Weights of a small transformer language model.
Size: MLP 1792 tanh GELU, 31.9M parameters.
Each number is 128 + 32 x the weight over its row's rms, rounded and kept within 0 to 255. Layers, rows and columns count from 0. Numbers have three digits each. The size before them is the row's rms in percent of the matrix's.

# down: layer 7 MLP down (transposed), 1792x448, rms 0.0503, rows 1639-1738, columns 384-447
# up: layer 7 MLP up, 1792x448, rms 0.0518, rows 1640-1739, columns 384-447
down1639 109:169133132169122181164110114213100152151159145116134097156100122107124148078127104155196163137077143123075153179087135141173141095083151134120172172132122129154193158150087144181145155190126104
up1640 101:188156164140129124136072155125134097155150185136107111129147126133116100141114114117121106159112159124068129120107157151131132100139133138170143158165119100079146126152142103091117097130087145
down1640 099:141112142205143158078120122170127122162140137179193165174093135157196190136092142108189136138106109179189158106090125120140090115128074079138110103146171119118130120131105177102176115141130131
up1641 083:118105105120117154135092140130084098130109130142145168097162160083143073157133108136104118151095194129135162162156080176084056166152135136150139102115059145137109083143114138090142126106110120
down1641 083:080139165193093169122166131136132112135167143100092104173167133123140166111088126127153084140134141176137096112108135095150113130202133194070105103128091161097146100118156149126098119096165131
up1642 103:137123144128122172143134057110164099196152191137108105180118109139110128198110110135098124147103073127117210152161156151131171101151155182175161204138101077145108182154195096168069148194115140
down1642 101:151144087172081084156089149068144095176108097101132115113128134124040167111200120146161191139045123070141075158120126121120171101114135143141148098098106126069114147095159123131140090112208092
up1643 070:181126111087119166166120163058177096157107139090117168112122142109165117091149074145114139148094070119098122120184129050122171119150101148129084079105092184088178137098148164118104141134096173
down1643 080:121133099186191138116105122110125172079111124114162111128181196168173207060134176133156092209099142073130080107072154085100180146140135143093070133101107131092138174155123181171137114154137162
up1644 106:168172151094129118168117126084145121166141109135120106146169069135119081132106149069113142161144063096090137134226148069104072116116133135099132162110124094144121099104155140075101120071098155
down1644 103:194100089140122066070223099146166103174143133130101111124145184121182147108152126130152097147140150225112139129128144139112173118165122087098110125112055096065125140164119124159202082128088127
up1645 107:167123155157111122179098103180113122135184167123069182214135156090149109183106143122099101174103152127137201144164143110076107143123154154157113129121110139125147170137102107112143136085143132
down1645 101:155106203099125123084109092084155155109152147123091147108107106151156139164128180153176192138112124130159059161093122099085076153076078102060082077152213071140146074101119140130094124067133162
up1646 106:120156147151146124067115088177093141205173148108146093147112176112121100111149134103125121128194076130051087094175122090131089149186165157128160163130065187081173156144172111176149104106065207
down1646 121:122111219157146079147202105186059146121122147094138145159095187145110113087077142101199150145120073133096130100114086132137125130142156190105098149125137094106124108073144117128126110144120156
up1647 104:117140127162099124163022156113146092144132143125160186062136115114100137175207112112154193121171169099115120116139130118119132154093134101118152143122134154137108117130184176175085116095117143
down1647 075:139170089121110181127184167120121108135130103108165138179059130119165114152052114142159105157113158130110105128122134157121110142158244000133125126102116151122109115178127128141161092079131146
up1648 106:125151142148147081102137116133100170104125102132094126195112136094137108107162077107117143141194124088074102160181163181142097121171165160101122171154060151138159133115149111202172146055093146
down1648 106:128137127104110116082119152105079138129106129145161183153129169113135119103180144126134110147117127123143125183121113131106153166086236186093092113058141127140125082118075111124220102096079095
up1649 102:163109163175132096150108109222105120073139128141119131150128133136070107145111092114138122137120108119057131102136189155084139132120157170151112171169118176143110102139154092086175096101106134
down1649 105:078118073115135117124203148107131119166101155107127141135137145105173141160166151180117108062058115128113163145074173141124168118146098196101117129047140157088127123147090144084106097165053132
up1650 099:189160160128104089110116121124191148124162186114151140138134196105136150138127016095129124163146139123160145162143090121092194118063141153099111145155138112112103098110120084052128087150143081
down1650 098:141147101121170122156102084146129096120142158142111199117132101115126097150169164092158170108131070137149171152134111097158127109092098220137133128123106110126117105104125172162091141101135094
up1651 080:125204145108130109071112104187129167123120105124118080140161126150075127046159146136091144178112093149135144126108166108118160123110143159112232152184167112145127183153153146216144140126102112
down1651 084:099099146187137133091107125065142096139156107148137157126210128086105087173105113094089065150125108129089059117139112085110088104139158099104084136133094111137110171217068074073177102148167131
up1652 099:155114126138134170145117174174122127173152082101089112133169079126087153136110104139124149135141127139133171184145094145096172097093132159073187132148109120151184116120139153132134145146151114
down1652 105:105120160123170123142144138125171077114178110118123143115155151158103138104101132163168092141124150086110112124106133125128118083129098152117095119155093090137054063138068156136131156159204167
up1653 103:128143144140127113153136128119172126109130153121130106151090121179154146093177138074135144149156116078151114166176144171125153093093151151092178201135172122148111072115103109114151137125139123
down1653 098:098083113190146194076090095099077170085137146094169147124093077107129135146089086137102152111134176134169150162134138119192161185086094117139126146170151120082141089072130123134087194150156152
up1654 097:188139128135076169155140135123108129072109140104197119231108097085171075107144092102165141117147153102137120089209106113159143059104120120104067134109112119061110129104105085091126136087112085
down1654 098:113139152165137080140134133149117165138174117153101175076081165145127171094118138071124132152117105152105065173151140102158137100126142131110160134143110127141138100099069133101157123098134164
up1655 103:111116110094124125145126049102100130130153093113127120134145145111123129144135087065181136110087168138123130170112102142132123110136165138109110183118127120166109169161134116168139105123140155
down1655 098:222173194199148156124100119147156113151116165126115151148108155134135099119101144151123110123116103120114136121134123185159117141143102092141134083109120183144100077150117139051122102089111086
up1656 089:118184114114142094080085171184115135170152136137061149184142168159108117125121123091131133146122141109129202129096139167110156088140136166176198167144141055108133139187161136088128119116076146
down1656 088:098082166126096066111109097107074117123142108115148113117184137100127113116165127129154106131151124112090077149139085089165175176159103132075079094092161133112129085089096092162145109114150124
up1657 090:189101115144160159104131142200159196159109115100135147088126113128131041152123046132091126137158128109140097114137067153110101086111115137157157110197151098120091158103078091143129146118119109
down1657 089:117147079167173099168230080118147106120110080159077132031141178117117117116165216160114124133147131111044170086101126162138201143189092106125116153159106136121137162117089111162161157142109136
up1658 106:105134202162177169106126078177157134111156180128092114153172140080167137105154157128174091184148113128130122168168079116104121103120187168103129212129145064133145063205125096129189129127113121
down1658 099:110134129162110152114102142165113122109214086139106109096156099088132186100109143137124112169107175211112125114162076095133141124099097066059121088127098090133095129132149126124093074123119097
up1659 088:084172122122100115123146151156157168149132105140116076178102198126149145094155124073170180081157181083112118159111125141142137108121173151131157122143178125183149085149163154132149148111147127
down1659 091:141169134135133073126179174168133154176100138119097108134103149100109144127131150075043146153087143146164188110163128098084161080119142158066140102112101149082103141101194094135144154159146131
up1660 101:211118144175087122168084152139198147086115129126171135118107121144127085160226067143167136114113114064158180196120145100115106077091103123176147152149161138149139134092115140085174117130096121
down1660 105:167163113145096133191159127179145189090078109134121089025126210117150099100161095167164145189125090089129180117121085187101151164130109142118130106113145078116173151099136168096135133096140169
up1661 098:121137167184072088113051125208117134132088192131097076122122160054119184141200148072165149122160143118155199215133094135117134098171141142146199116089073114128141096137138160086168095134121105
down1661 098:121160179026117146145121122171077074093084103122177139126068154077094112128101110172116106132208125109100156076114157094132161113113093157103107124078104115153132061111112101150074100159136094
up1662 097:186122152086106108114110083123090141143124156113098126145117131147191152140086095118083175174109106074095119162153142075136146152151176171196129128093129115142142152116101112099150105130141151
down1662 098:126127120141115158137170138146095082098096145142164129122087076098120148160150170081106094142149117125084129091153080168149202068059115134075147127142123143126082076114156127129118185193208149
up1663 125:107123151145148120106146102096138171146167146124089100072120152162069137134179153146172104118157165081149144155091128110127090152164151146151105115169151162145151088112139117113175125107163137
down1663 126:143117116131133071158140085100170143121091156121097109082116121082137136155095187108125129108103074111130050185075114111117119122168145120177147126126200130107153125130114181187183095122154147
up1664 124:121137142105132090116114077177086129098145137097131102191143143095181128149093122130139102111122083122112088153122123146112048156217203141083150113114076166160158144191126135101158132146091128
down1664 129:135133133152107137139180060132125125110127120136104113157163113123118191153151123144104115079110101138110102164157151105143114138098171168113088106125165156119142206153117054135124104133146140
up1665 097:171158078164149133187098078158092151143129106157126092134104155117150188128135121104142126124133089131069169159174105061116097123127131173096113148093102153079126124093170102096119125155085110
down1665 097:074127193082147125081177152129163127097109153119046154098124191100141061066177122146058118161136115078147064132149113161153091141145084124099074158199152096080187104160136138095139072112124176
up1666 102:154153154136127130099121174117114209112163117105096154109099079122049151157084106156107102142171133082120111099102157168183095113141109156126173123166104131135131088118149139106106070116042144
down1666 097:105139111168126114118099108068087156170172102094156140144120056112078146090203088114124189123111107145102127164134111126105096085096080121149135149128143183148089117101115116103023136165147100
up1667 073:079171117085123124102129185141093129122180122171168145108079134100083119132151146159143112100145193127110160184111138155203121117108105113169255160123128121120125075092081175134158116070135072
down1667 078:091111140145112128115124100158124150150101164158126133126122163163143191104140146083087094153137184075170111098135188147185143139172129116118089137139094108142175105144200106147071159159064147
up1668 075:101096129110220134179117148164112180106151115107127190124092164100120127097141093138123091096172107077107127111133120095138154090146113150113087097162143121050168112105102126156160090086134143
down1668 080:102108129146151116125146137157145103170099144138140116098130130113143156189117177143184085133061123091161144099151163128116106113101124125163070118089124126124159115110138159151161151164190138
up1669 113:201126187161082118093125108161132113194163125158171104213159135106141116175164146075121040194144027117168164131150152105086202130086129158178131124188116127155106098124102114147173096156143103
down1669 111:168135149176103083156206150113173126146125092159108122180159116165163151096129117152087107125104112128083123138201119153093139163116113149113195121052112074106111189053089108159125138065133138
up1670 101:165173199125114124100155157097144117086182176154095132168028089067093090106162121113156141170159140132052136121078125155109128119172154146111146150121107107097148085143110131190197152124129149
down1670 099:146096135150123120143166081187135159153185144140135133194186174117126136137114154129118110100105154160082152116155140137159144132138165161026129117119108122160130189144128040147102147137089133
up1671 104:175130148126124140128089146136105108145146090146119074170194121126137201128135098086130123129078128120105136140140187133121097144096177119129075133166097096146139167111146096141153090135159104
down1671 097:113112172093115170149105139140119149164154149129153129087139170113085128145109149079122174140159128085107156105040111169146088054134082104127138139169169103090118133115140110145126135128233103
up1672 109:156155142116125134126092130114080162105112141167044118130172109077146115134203112159099121192124119099120115106100143137137169143131135141134191173138094169130138077114113126120103099090145097
down1672 114:111096122120145130140094106055089193131109134064170067125102205109164135063174122126118119101195152146148090120143185173124137131138103144114081131109181090156108085066156060140124112143142127
up1673 108:157157160142122157107157174124146132133111145105131114127101167097103137218119109142139178125128143116169128146073106105165157070104127155095147106146077135071137104162204145138150075072141174
down1673 102:125122118083184124146128107131104136156071153069185119126176107134153088152123120098169162143193203141119097169121147135154120073092185151074152125068163177087107153216123122096155146136164118
up1674 098:124173134073075071133142112112117107171112149136130040152123083100172096128143157106154130118204132086094132175150168048158092097172127111114173127097116150139125129133093132133131119118137158
down1674 072:139120100123089116128127127121108186137180105132113139112098135121087143089101169146171132145142167077094122160064186136104120198115173049062126116110161173168105100150186098135172131131126154
up1675 109:170136110182131156144107154158074115151097117110164124155147146160185091113166145096096048148138117092112164136126085162080071106154141151156176159101071128142152060144096094119136136097119115
down1675 117:096089131113111060158216098129098146114116120073129159094120208132166137142126144094067111129075176116062145104059104087115117148109153214146114101123147124116147061176138119147178158123138180
up1676 098:200109095110145167148171105115138137167089137110160113108127105193137145152131111160143184118210132062161160077094135128142086161065125135170114100176104085131070158074184140153138131147136134
down1676 096:136144183078130170102121185164100147147152108082144108102099216094109088132111100130152120087136137136074114151145105104077159125159083148130125172156132121093142100087128072111103106156099156
up1677 088:123066132146109084159141140117094158128213148126121123118127120087135138111085156141149128136169152123102151075113073130156060127176126120144143128097147126098101129118156142119150136144084143
down1677 101:104173188094107177109166150170107154096085177151168161119141123127131100098123093170118096169143117187167131102110109102133134137140187212114099150109087105187109081135124142105099152064102091
up1678 095:172140132145116162102119163148137132111127119206138151112084118097081129088146132107129129123237105145125101155138116101159166113102154131112124136088142160096139156088101089117126112136124132
down1678 089:112137157121202156153137123120153073086156128189190114076156150115121138091082130099117121085050107140109098119134092150124155178145194175134115126132178110139158096137068053113107210104104126
up1679 111:146168164133085036175098170130126154166174095168146104178157122106079140175125091106112154175096143095094132098165140129169168077126153137118112161157114141205114148122149110143098115113118132
down1679 116:197126099097108123135099071135146183094133139130073134107111143089109125101089095133082182135067144091130103124129137100111170094120100165092175117163160125125138072088092118148097133162164134
up1680 103:092114171110116123225000054129155122147173120186119218104094141121051140104126128097149170106146080124109167140105105117146146073096136145195120172099131113135197141192092112117151141117118146
down1680 103:153088093153091118117156133086160153150158134091194120154136101116103155128153116112101190150119165192138148118106119110141080152083080107134132136099055104152110124158084136112120100156158100
up1681 108:172135142127166123182157146164122105125144149136080143084164152064093083157148095184161135138154087126106175131194154113134112163158146119095118160099080124167137156138068173174136124109131105
down1681 081:164080064122079100106039143122144162129109114111184166125163149107130124144140106110170109192156131046082148131119176120174120170073154012111114045128120133145133141131122134123165036118128117
up1682 077:092130125199143064176104071158101151148161095138137076094163115128108123070104109104146145112139130138112164137147135117119092133118123151096135163135135119114115107196108122151116063137158168
down1682 082:158135111189166095137116045161089172119095118150138106113141097188127140149216143078147079179113158124137143096150145160162147145124148142099061099175073165117146125160130095144053156149147120
up1683 090:109162111205159086181076117092092160126103111092087197182109066162101102129219139169124100182114160124082110114140072090126164068169132130137157100188059158137130126153094124187111163107132099
down1683 090:158137140118187141166146104113130115140202125089103064143152091113140139107111131145132149116127109143102124078153155173132082141160077118133099143091084146162135133155128144166076172114164044
up1684 088:135119158087139115152117118121106104125178161098143110091120162128095126087149153116139136120204123105130128195140129124196151130183127152099117112156167094129132080169099148125109109105152176
down1684 095:138100129142100157110161123131079139079016127153159095126156144141101037148131147137124174149127093134119106057145101115071118130169150179104096140071114106098105139102119118099113101063159145
up1685 102:093133114110149108114128196155110079167120079128116092137136159112101080075179136131114143085113100119122098152176096087164121066116195166088130126091136135119186104162137173080102059144089126
down1685 099:190141072134089089124127204129072120082156139099191168161114136122110144148083107098155133126109101125164115161163164148120114145066130171179175142147152140112125124107148157153111196110173116
up1686 111:176145184161155152111140133187072093107133147170157154147157143091077084118159169170128154144179167080137219198156181167187065157103133152103143173106077147133114080117092149067135114152113091
down1686 112:159133105139174156095118106178124114076147144186158199144165101187085114117124123119099157162154077097143157146143110152145137112096069165099119100140126079136151134167055142166175048117148124
up1687 100:123102164127078136192086083124147167130150073178108176082139096142145133120114064107137185111120162119098202123104140130065133129113168162164195118146122145117087115155109089137112107119065155
down1687 101:110158126106120074140067167175128153108171146088117110160161165168144041147151151134175092100104144086163093095159129169106097053096111132182162169108059116134097135144126159171189136088107182
up1688 107:186143124123116110134125156128138067177121097120172141154097241063113090113082099150118113164137164072105091134109134157138144098138136131175123176130061190177125109125145136079169111135105152
down1688 115:123144152136147154132116104081096153161152118159094099124178125160128102137169155144132153187092095172151115111100066144110113180160191128147061178136163139144119158139174076114110144159139113
up1689 101:133083173161143142097156062127164085126114120185143115083067126141102124101124148071155136114148150088138123103065071179103110146157152173105164165161149102092124090052136094081156118092122103
down1689 099:155158108075127147100137152129117163134163109153148147144168139090172140137120080168115153190170128128144151162125153154097099120162135055137132140083141115067125126116148160066133146060095146
up1690 104:189088180135162077136119136133175136150154141107081154148141159106119153083178087181126084112132152103125130115113104118139158098080139151144151153189147038099124096122133105181154121072090117
down1690 103:120171152158093200111125113095093110145109150135089105068093156128121089140131136136153173110071167115128124135146061136129087110099076101163157128187116079150103151140075096115135122179199156
up1691 099:155113140115124130132163134133081160098077144119131092146125132144113110145117117136130117122131100113154121170132145131178117150104156135109108135175115142124100152075090153107152108102103119
down1691 098:071111120090161120154161057158168166165068092153126138188129193141171125136075116098087085140152188132082168112118138149142095138103172173098123141073111122134158088127155146136154113130066152
up1692 096:144174193155089128150083140162081107067131094122134096160102115093136156108141084144172149150155107114074134183142127066129072139167156147121171182109088182098179066172113123133165107119106193
down1692 097:150148164060171097115112154158142115137104166109151124101136123127112131100076134137106179164174127094137094080068117154187108127078088187113162121180085119182106192103136158118146143076164140
up1693 099:137105120121115139096134150184118155142142108159148098140157162089129093145145123088161130068166062134111141052208158140152122145166103151156090109129113147073197144128147074150142078136092180
down1693 100:101051189070142121185091149154137163125071087136103145100097091082098159099173134174043202196114140121149142102138123148116109182144081157124133157151161140107160149129143070097076110105116161
up1694 113:068119131140173122146119179124119155164075105120144156130077186119111118079105096137179110166096127075143151108137084125136180061141123175149104151133095123120179091162086123137188085142099173
down1694 109:082103123049132136123157063101106165126144145089045132142130104169115125127133106115102177150121152118147079097079115127103096179072105116167102177167082211164171103139160205067119120105139056
up1695 111:146120130196093144159169134155126134092142112130097196098102140138091178136158120099100198164147163090154183127124148168154165124056131164105133122153106110157135166133182113142120098069118123
down1695 111:153145120128084128091099172108230138124118169162168136045152108125113125124156143120139098109105199096152168162130093118103174198138100141178090173119162151140105099062106192174099149111155170
up1696 107:168128166132122144114130182132144181127174135133101190190112119121097146148137124191143118141115162097110146163162158151095169163111141175128155073153095142187123094088120141148221093150151097
down1696 105:124150155082119129166134119109077111142111137117145122142118132098125125099150071109113144157100127099168090140139163117159124177145111066202130133160110125180154109187135169146076107160100148
up1697 111:111101120167129155112103160164171156186108138088132156052066097186155111138125172164143107125216131113130098101164094123164081195111156153126139162137109121071143137119140079121070109117094127
down1697 112:164150177123129124138059174135091144134185114137115165149176149151102099134130067129160105148085140068116135128149094116092073127125148136138100122138131185155105131160096135083150116130173191
up1698 107:127167157180073077165138092167098172152149071159078175142159185106105132082164097148195147122114124075102175124104183143198123097161148155100115107096085129135075145113151146077140097084136131
down1698 112:093134099121162176146172126070099137136139123190159145086103148126192122135174149150122132170082158099141163175150147142171130141107062164087104112104188131164126127083042074132198125141079127
up1699 110:189182136141127011147148109100147136120156225132149135185157137085114150131100109129153117133119137102133133115112196144127161075102113144130144139110084103076165178070136119085105092115064114
down1699 110:092116104107113186122149107153139109149144102102132166127181141142163126121129140113106117100102125114111099149188124095171126097126123164147101092120067084170140169175157086146122146150111157
up1700 112:176120169191133106135156150110182157128150135127069189053123071139067157147179145136183162090166119123155166121114137152163199115086139165144140113095136123179161124100130118135115095095136142
down1700 122:068066097155112099121144096074183101173099126089116117134147154157158105110196200120162073101111177166121128133087144095154065105145106109107085135147151121066164120122140106127131069151096163
up1701 075:135183145125127128137144080016123099173050116175161101169139082094119133135102091061139179126101116098065171164166147145095072141108132156118210122098176157150186127138180160094119126109137169
down1701 082:087060124123108149134127118204144174112184121097140136076055135191127177128130178155131045155127133157185123145106095111162145139177137112131059133084072114115147108129095118144100116135125151
up1702 081:146140174111120130083142141093122168124099152119144159160111119103070137129125105167137134180163093131123155128156148087154109134084122104159181107131106124118080152092128000114141170120119130
down1702 079:144141114102125143189180097097136116143145108105175065112101152097163131113141138088123073122086139146121107112124116133140108119129097255116086129098126113124120083115119218118109086131131131
up1703 074:194243139088113098161148135192142156128187141201071138138161146106080089142110091090118149180125146121149167124063178096088160114118134133159105109138139148126138120112127188154134122132123109
down1703 075:105108202147171168135164134116158177123097175124148147123082133122135141142126145118066091151128104144124105107142175117163114117158173180115087199094135119139119149137107190142077134188068130
up1704 094:045178089113162135150122104125129186120132103095064169135148117086086071122144085168145180152091125154140128115194150151072148071111132120086127150137112150098138114112104142052129137050139095
down1704 084:094104131140092094085158118123131090126138206148155099173196128107134088092149128119155109107137101185151123105101139103186090215112132072127116162063146063122175098075118161162124101165098136
up1705 105:142117122134035088131056118109130107124062092105124100159120187129117115141136076136094129177180057097063149164141120065171105090141137148168111197077020197095147090124169154123110138108105180
down1705 110:156166195147108091153095113158156143087102060052133104122145148132164100068134133113135130160093066188082179110150143142087147129142103141147148154067145152066124123148140098103153098094136210
up1706 099:108172134163124153164122111155158102084137110135128070156157112063182126105102123169119036105145076125142115158130130067063188116118195148166117125113139136171191148126168125184149083104127101
down1706 108:097131109150101126182091136093112126056126147132136140098133079118064142136114095181093105127198186165120107138245159144131124162156161210105121170171135068121144171186149158159110131116088147
up1707 102:128169144101064099165111134172121083198130157127108097145108156113065116165126071066150124148112154082164144166100176110072132108188136141147125150131118144132163115071146124194191099092134155
down1707 100:123137161118110123142108073111138166126127086159082162130144093109128087091118106175071077168201107095168065186117108142031119125128094138120106122145104171146168118172119098120119162138104110
up1708 091:161119093099138172120093148116122129147144149114098117139072153144140079077100081069146154178132127090185137209096176135119106129096196143106122159115134118071150079199115080181116094052120157
down1708 091:109166118126122120131189108122150146159124096171160101144122196126109165135127136110120141143122175116106136103133097102134147165129106253102140101147163111090143122117126076094126120093133168
up1709 099:169113124090097122123152104114144118148110089161069086135157117112106117122173164087086150132109101135125168156090144147190105174088164167072140114114133117115129116205160154109141136113144137
down1709 092:091080133176130125155128169113055081075161141111168120218095140165099074134173108115171125130141109081127113139044141145123141084080105091165108117126157127070132116103129125084171129090121161
up1710 111:138133132158121135125142136154087133177179144153093104092106126132070117150170132124097084170168086084105118080140094131068150112170143158091113203110064135123146138107099094128195157048140146
down1710 110:168162165102135128141116176119126134109195144104102155131117136114168106141149089101134149116130158060156070146121165117088103154111103075050172139147136071119122158187105130146164075117116128
up1711 114:137112103142108144118100101166202154161079155063126155132117123110162031062087099146158108091138174107091151138159141101147113113141111130158132128107103114149130111154118085131161135074111181
down1711 118:152116130150142088076100130157109158109163164167098104140165029091123132099160137148130109131112127090107102163117123117122046063097097080122095079133092095108169167121089104133110127154153120
up1712 117:105113157134150154137144077108151154080111178149093104207076141111116146120106164100142062107159092129098130153128160084147166154124143142115152151055165116124142070111095123107139063158101212
down1712 112:120101126182104179182114139100133099155155065131075151109115138156137126127132134101159121116134144165160099135121125133172198144093057139127155153135159107156090082103144152130135140149101106
up1713 083:177110135151084070131102149218128172098138033136121125084057222088124129114143172196167124101143160091123140161098085154163167123139123153100128132172159119136175134086154093201136081111118139
down1713 083:115073150169097183113093132110124138103188129123136126123147160151128148142182136126165109126042109145137167100079135100142104105096135112178119121114176119140126127115145161151090096148144113
up1714 114:153178173160158136113147138184095134208141136182112138142143129119148105132164166164121167160101116114150165096147112143146072137161148165063146108186034138174135109100160117093086127113097092
down1714 130:117146077103117146080144123072143103208132132180115172102172099164127089163162165134126138137134175115173136132145155219143109177175137255120110121083083152175086141198118084155142108072095145
up1715 105:171117165194091130123138195107162130151095165135068152146136176104133154128076094111149150098084137084165090105082143088134146153096116154162099166126124112093082119113215085136138107159111150
down1715 101:114107095058161099108057141166121081093167166140127105076097176110096125122131138092124106107147137149175071143189128153129149131157130113082144123106146121160114146093101159120162069083180166
up1716 121:136132149138180075105145120163144111173087098119158131120161159126183130086095156060150078154140117154182202117065110138108150077152155152139130146101139163155131127151088138167170122161079158
down1716 114:173122165126118131085168096128131131144110096163116100159151098103147079189137132155154214134143100166203137148085142143136077043117156146121096128069109058113161148222090155109113136125163123
up1717 099:151148133111089127105140154091185113107090120073154115080144122128129116103200103178146126120158168104111102159132095092138094167142156125075099130122145091142162047113111138127120161091097135
down1717 088:153139176139109095168111130104145162142116133180103123156148136126108140136136129130112088111110081144121173124088176158107173081132141156158142139126132130164144158141098191114151098168093133
up1718 101:207144173131086134106069071134100140176109124168128120116124173048094108122117035136185121150148078085124106172143193090113152044117168165119104119113129095144120107158135111137131095101129197
down1718 098:157083105073055116139106143119162119141135123153120100107130151118061077120093152165148115125176121055093109105142160143103098139093119128096103113178153131170111119119127079113090150133115172
up1719 094:088144111108139109125170059099090113141191073124129113117078119078115103107191152061115146141111140116146164108160090142152102177137153139133189150111119120130153091186175127169111158160113130
down1719 101:132134075107168108072153158169106137097156180156155125102073159083129095082131144106168169068132144094106092114077136118136142120094101122161116133065139087101112107134134110145145147117150121
up1720 101:131137103151071103116112142167125164152108075160134089153085146141147067101128092145145087115143130131093134127099116193187128168154122134120180150195095131107131086147228158151130079102115146
down1720 100:180105147163088131096124106066148149128151163158137165072144070098124092122114139195170172138055111138119107134133153108099133156105130110158113141167142105137084075083110084155050099151106135
up1721 112:150153122123060146174110105112179125164142052170096156156134123132172127097146133173162148140111193105132172144166133124108105095119132135151126130150092117094108124111122067137162130114120138
down1721 107:142130113087118199209173073113185150098093112125173153105087133091160096127167139120079102093091145149082111132080152158091111101143115214191073088136119094120102144106123059101207092125121116
up1722 121:121134153139105154176155176160153115089086159127090153116143168139091089140103094123138122195110096035066119078123159152137171151115133165160089161163096163172091100100167135079149128073102205
down1722 115:144140092082160133168115094122138116150188150149125162110186115100130141146134206139152178073065151111084166151108172151162108170055097116166139132162051140157204086181111128102146136178102139
up1723 112:128107133101146103130166058126109151155151128179139071109159176184157139053104151127072114182138105097118142122082182162112152088150142161104099164127095159058101136147153116148111120117094100
down1723 109:188117171077099141114083132152208149114085081158140157108096134122132140168115088151083197109196121142159125144145128130148118147104116077101151117149155081116146146089185172116208164132097083
up1724 110:115146160154184158164139121083078188170101106184121163146101144172102155110141195121132127178142178115092143190156093148170100168112143154064156200092135135095136104150094082072155111154130102
down1724 104:121128098118160098121103154171079127184156110135107087145176127153189131078103074135106167050130183119115156156161181137140080113133132166128123171102143082120126136085198152168138122156119095
up1725 102:174151170122123133110131112140039163147106153165094125145126112121152117160081146131123116149143063152122169160151106106138094168103156169110163101116108198153121140181161159143182076113125132
down1725 096:182159145160149191120100141135152139110158129147099189112127123092134086151087116132159113109154099167142151075111138149131125154140152072131114183086166092083087202099148126148110129110159102
up1726 110:132127152176103134114136109094128080169171118103101101129182110137091152110125145127162119134152129135127105132192126131109108158159132127098088097108128177169107060128136144133159093122154118
down1726 091:118088152101172101153101121103148163090147093155108155064103070116147133125116156127058174144071155134130075155112141104147142112149117081123133078119173083117081137165143155168146088143109161
up1727 095:196209159144090118148116126086139094155100126135106142172108223107128154117093136125140128118181144089080179142101109098136151129127128136130154178138123169075135168107204106143138146136095139
down1727 087:121104128086131122141169073134107128133126109103042091110129060109168120113172153130115155080097109134148105132196129079130114140168087182131138114122137149124124143107109120126129096123130139
up1728 101:183154119133182132099122132137140099106114175096202155104145164077091154072114097076156160123195099087082124060185151140132045160108149162129107127162126168145080111113156098082149142095112111
down1728 106:113184097154090121126100163134137138198074133169175133133167187115049079163127108150123142180145110109137151120087101132109153055083092160095129150160099089167144124105089106060149147132154143
up1729 119:124139142098193113145115142114125148170139121138204139128114137116125117148158128127174051143115142082151095168098126138161114126133160136128089205108125095102077173141116111162106120093105155
down1729 121:164124165155141134196106115125111121104109113104130100163106157120106159103184149086190141157087157151083148170123147105166111155087162135179102124117182092159188155148086184150128118111202160
up1730 103:139104137173100073167137083109079136166142091132149116128079115147088115027113137123111147118159084115164152113132126169148130082084179145124116094092123103083050108110150088145095099162141112
down1730 101:149123125153064169153128117149128124124145174205079136049113131117137144138080141094115149130147139085133169133145104133135080137128102141108123076115109192145130118147107112096125153091189178
up1731 109:115146126149116100158053076133120128163107150119148117137192080100124115122138092116112122150145055120160122116125176151129153054111122151100172189128141160141183116164152144173081084095075161
down1731 110:140090071110143102125094112140092100131143119140159150145195160098093093119153090143113100146092140144104155108106122159129140152052084100138097107133116066062128091168105135167182134121138148
up1732 109:115114114118081116152111119128116144108173144126146134141185148099072093158106084119143095168138108125097140106174094094165134161089182139076158142103114118115112105124080052112148103082147158
down1732 095:102159150072112134073144166159134107137105155139100173041123075175113135153117154097148142149067103145115105146131038161116138114178183049109133134158184097103170069146120097122146095137164140
up1733 095:111150161103117075144168140169135154120167159193116133156163078136132121118090147109151130111209124148136098157127123144169127125114170170111129142088091116113117090157157104130181094115125187
down1733 102:097127104140103139112163118126092156084103109130129164074108108112150172111096088105108158143061166173119088118168137122109095100049173167167138150117145147070108139077189018143092107203149066
up1734 096:129168141130131088085133045132130148090124152182114124168134159107153131157141150151124120196106112163087147146134034069073184072165134139084154149125105154133085058110160137201225138113122092
down1734 098:158118103112117149102151079139168087110118133125118146159097144099146111135157095163090161103189087197140139174158154167155110127115134127135097143089120104134118111089155133113073132151096137
up1735 109:110125149176167087152104120139133190116108167131139220102107091152091130086184121160202152122143119102147162125151142139121135176085140184199106162129078106138152151135082089087130129081091112
down1735 110:116086182118136122130076095094148142096085122075114147160157096098118174103124100125150089176148165088151135172130118150149140119069098203145129106098113046101147160163111122187089129148083127
up1736 104:103078164179093151118109057132168136113133102124166099089104123070088119112134041155117149162167181112122137112111156132152082153141166193112102185109057120182100079093160105172127096103085105
down1736 109:161108122111114127139159121132097136152155108100184142126096135108083121119184085185141096123109138168067139137131136132145073146156136176088119117068101092162105092119120086084106129081129090
up1737 106:084126175118135088129109129107114169184176089163077125175132182146101135126201092064130148123128117144070140132173082129077196139166124166082144090134113133088160087158108118154166143128157132
down1737 100:147126092127140148090110083104180111119099165138149103102132118073052103112126170174126085044137158116117158154165145128135171125247096214101117144167145089125097073124141163132131092164099104
up1738 103:152127113179079108097114124102166097164106109084101092155153150111103190191085140135087149216159164110110140094129113122146062142174153130084173123170123149122117095164173100164107120150101128
down1738 122:155144155201152129092168112151129142134149126184145091070126163162100118113168103111131113100161107088163106123160068170155163146168155189108113162159137196137171099157132088136100172127117167
up1739 074:063105091115107151139098158083172112132110108103108092102115089071127134098154131175123122160115187133119174182158058136192092154134127143141186137103076134156161100160058126134155145129171105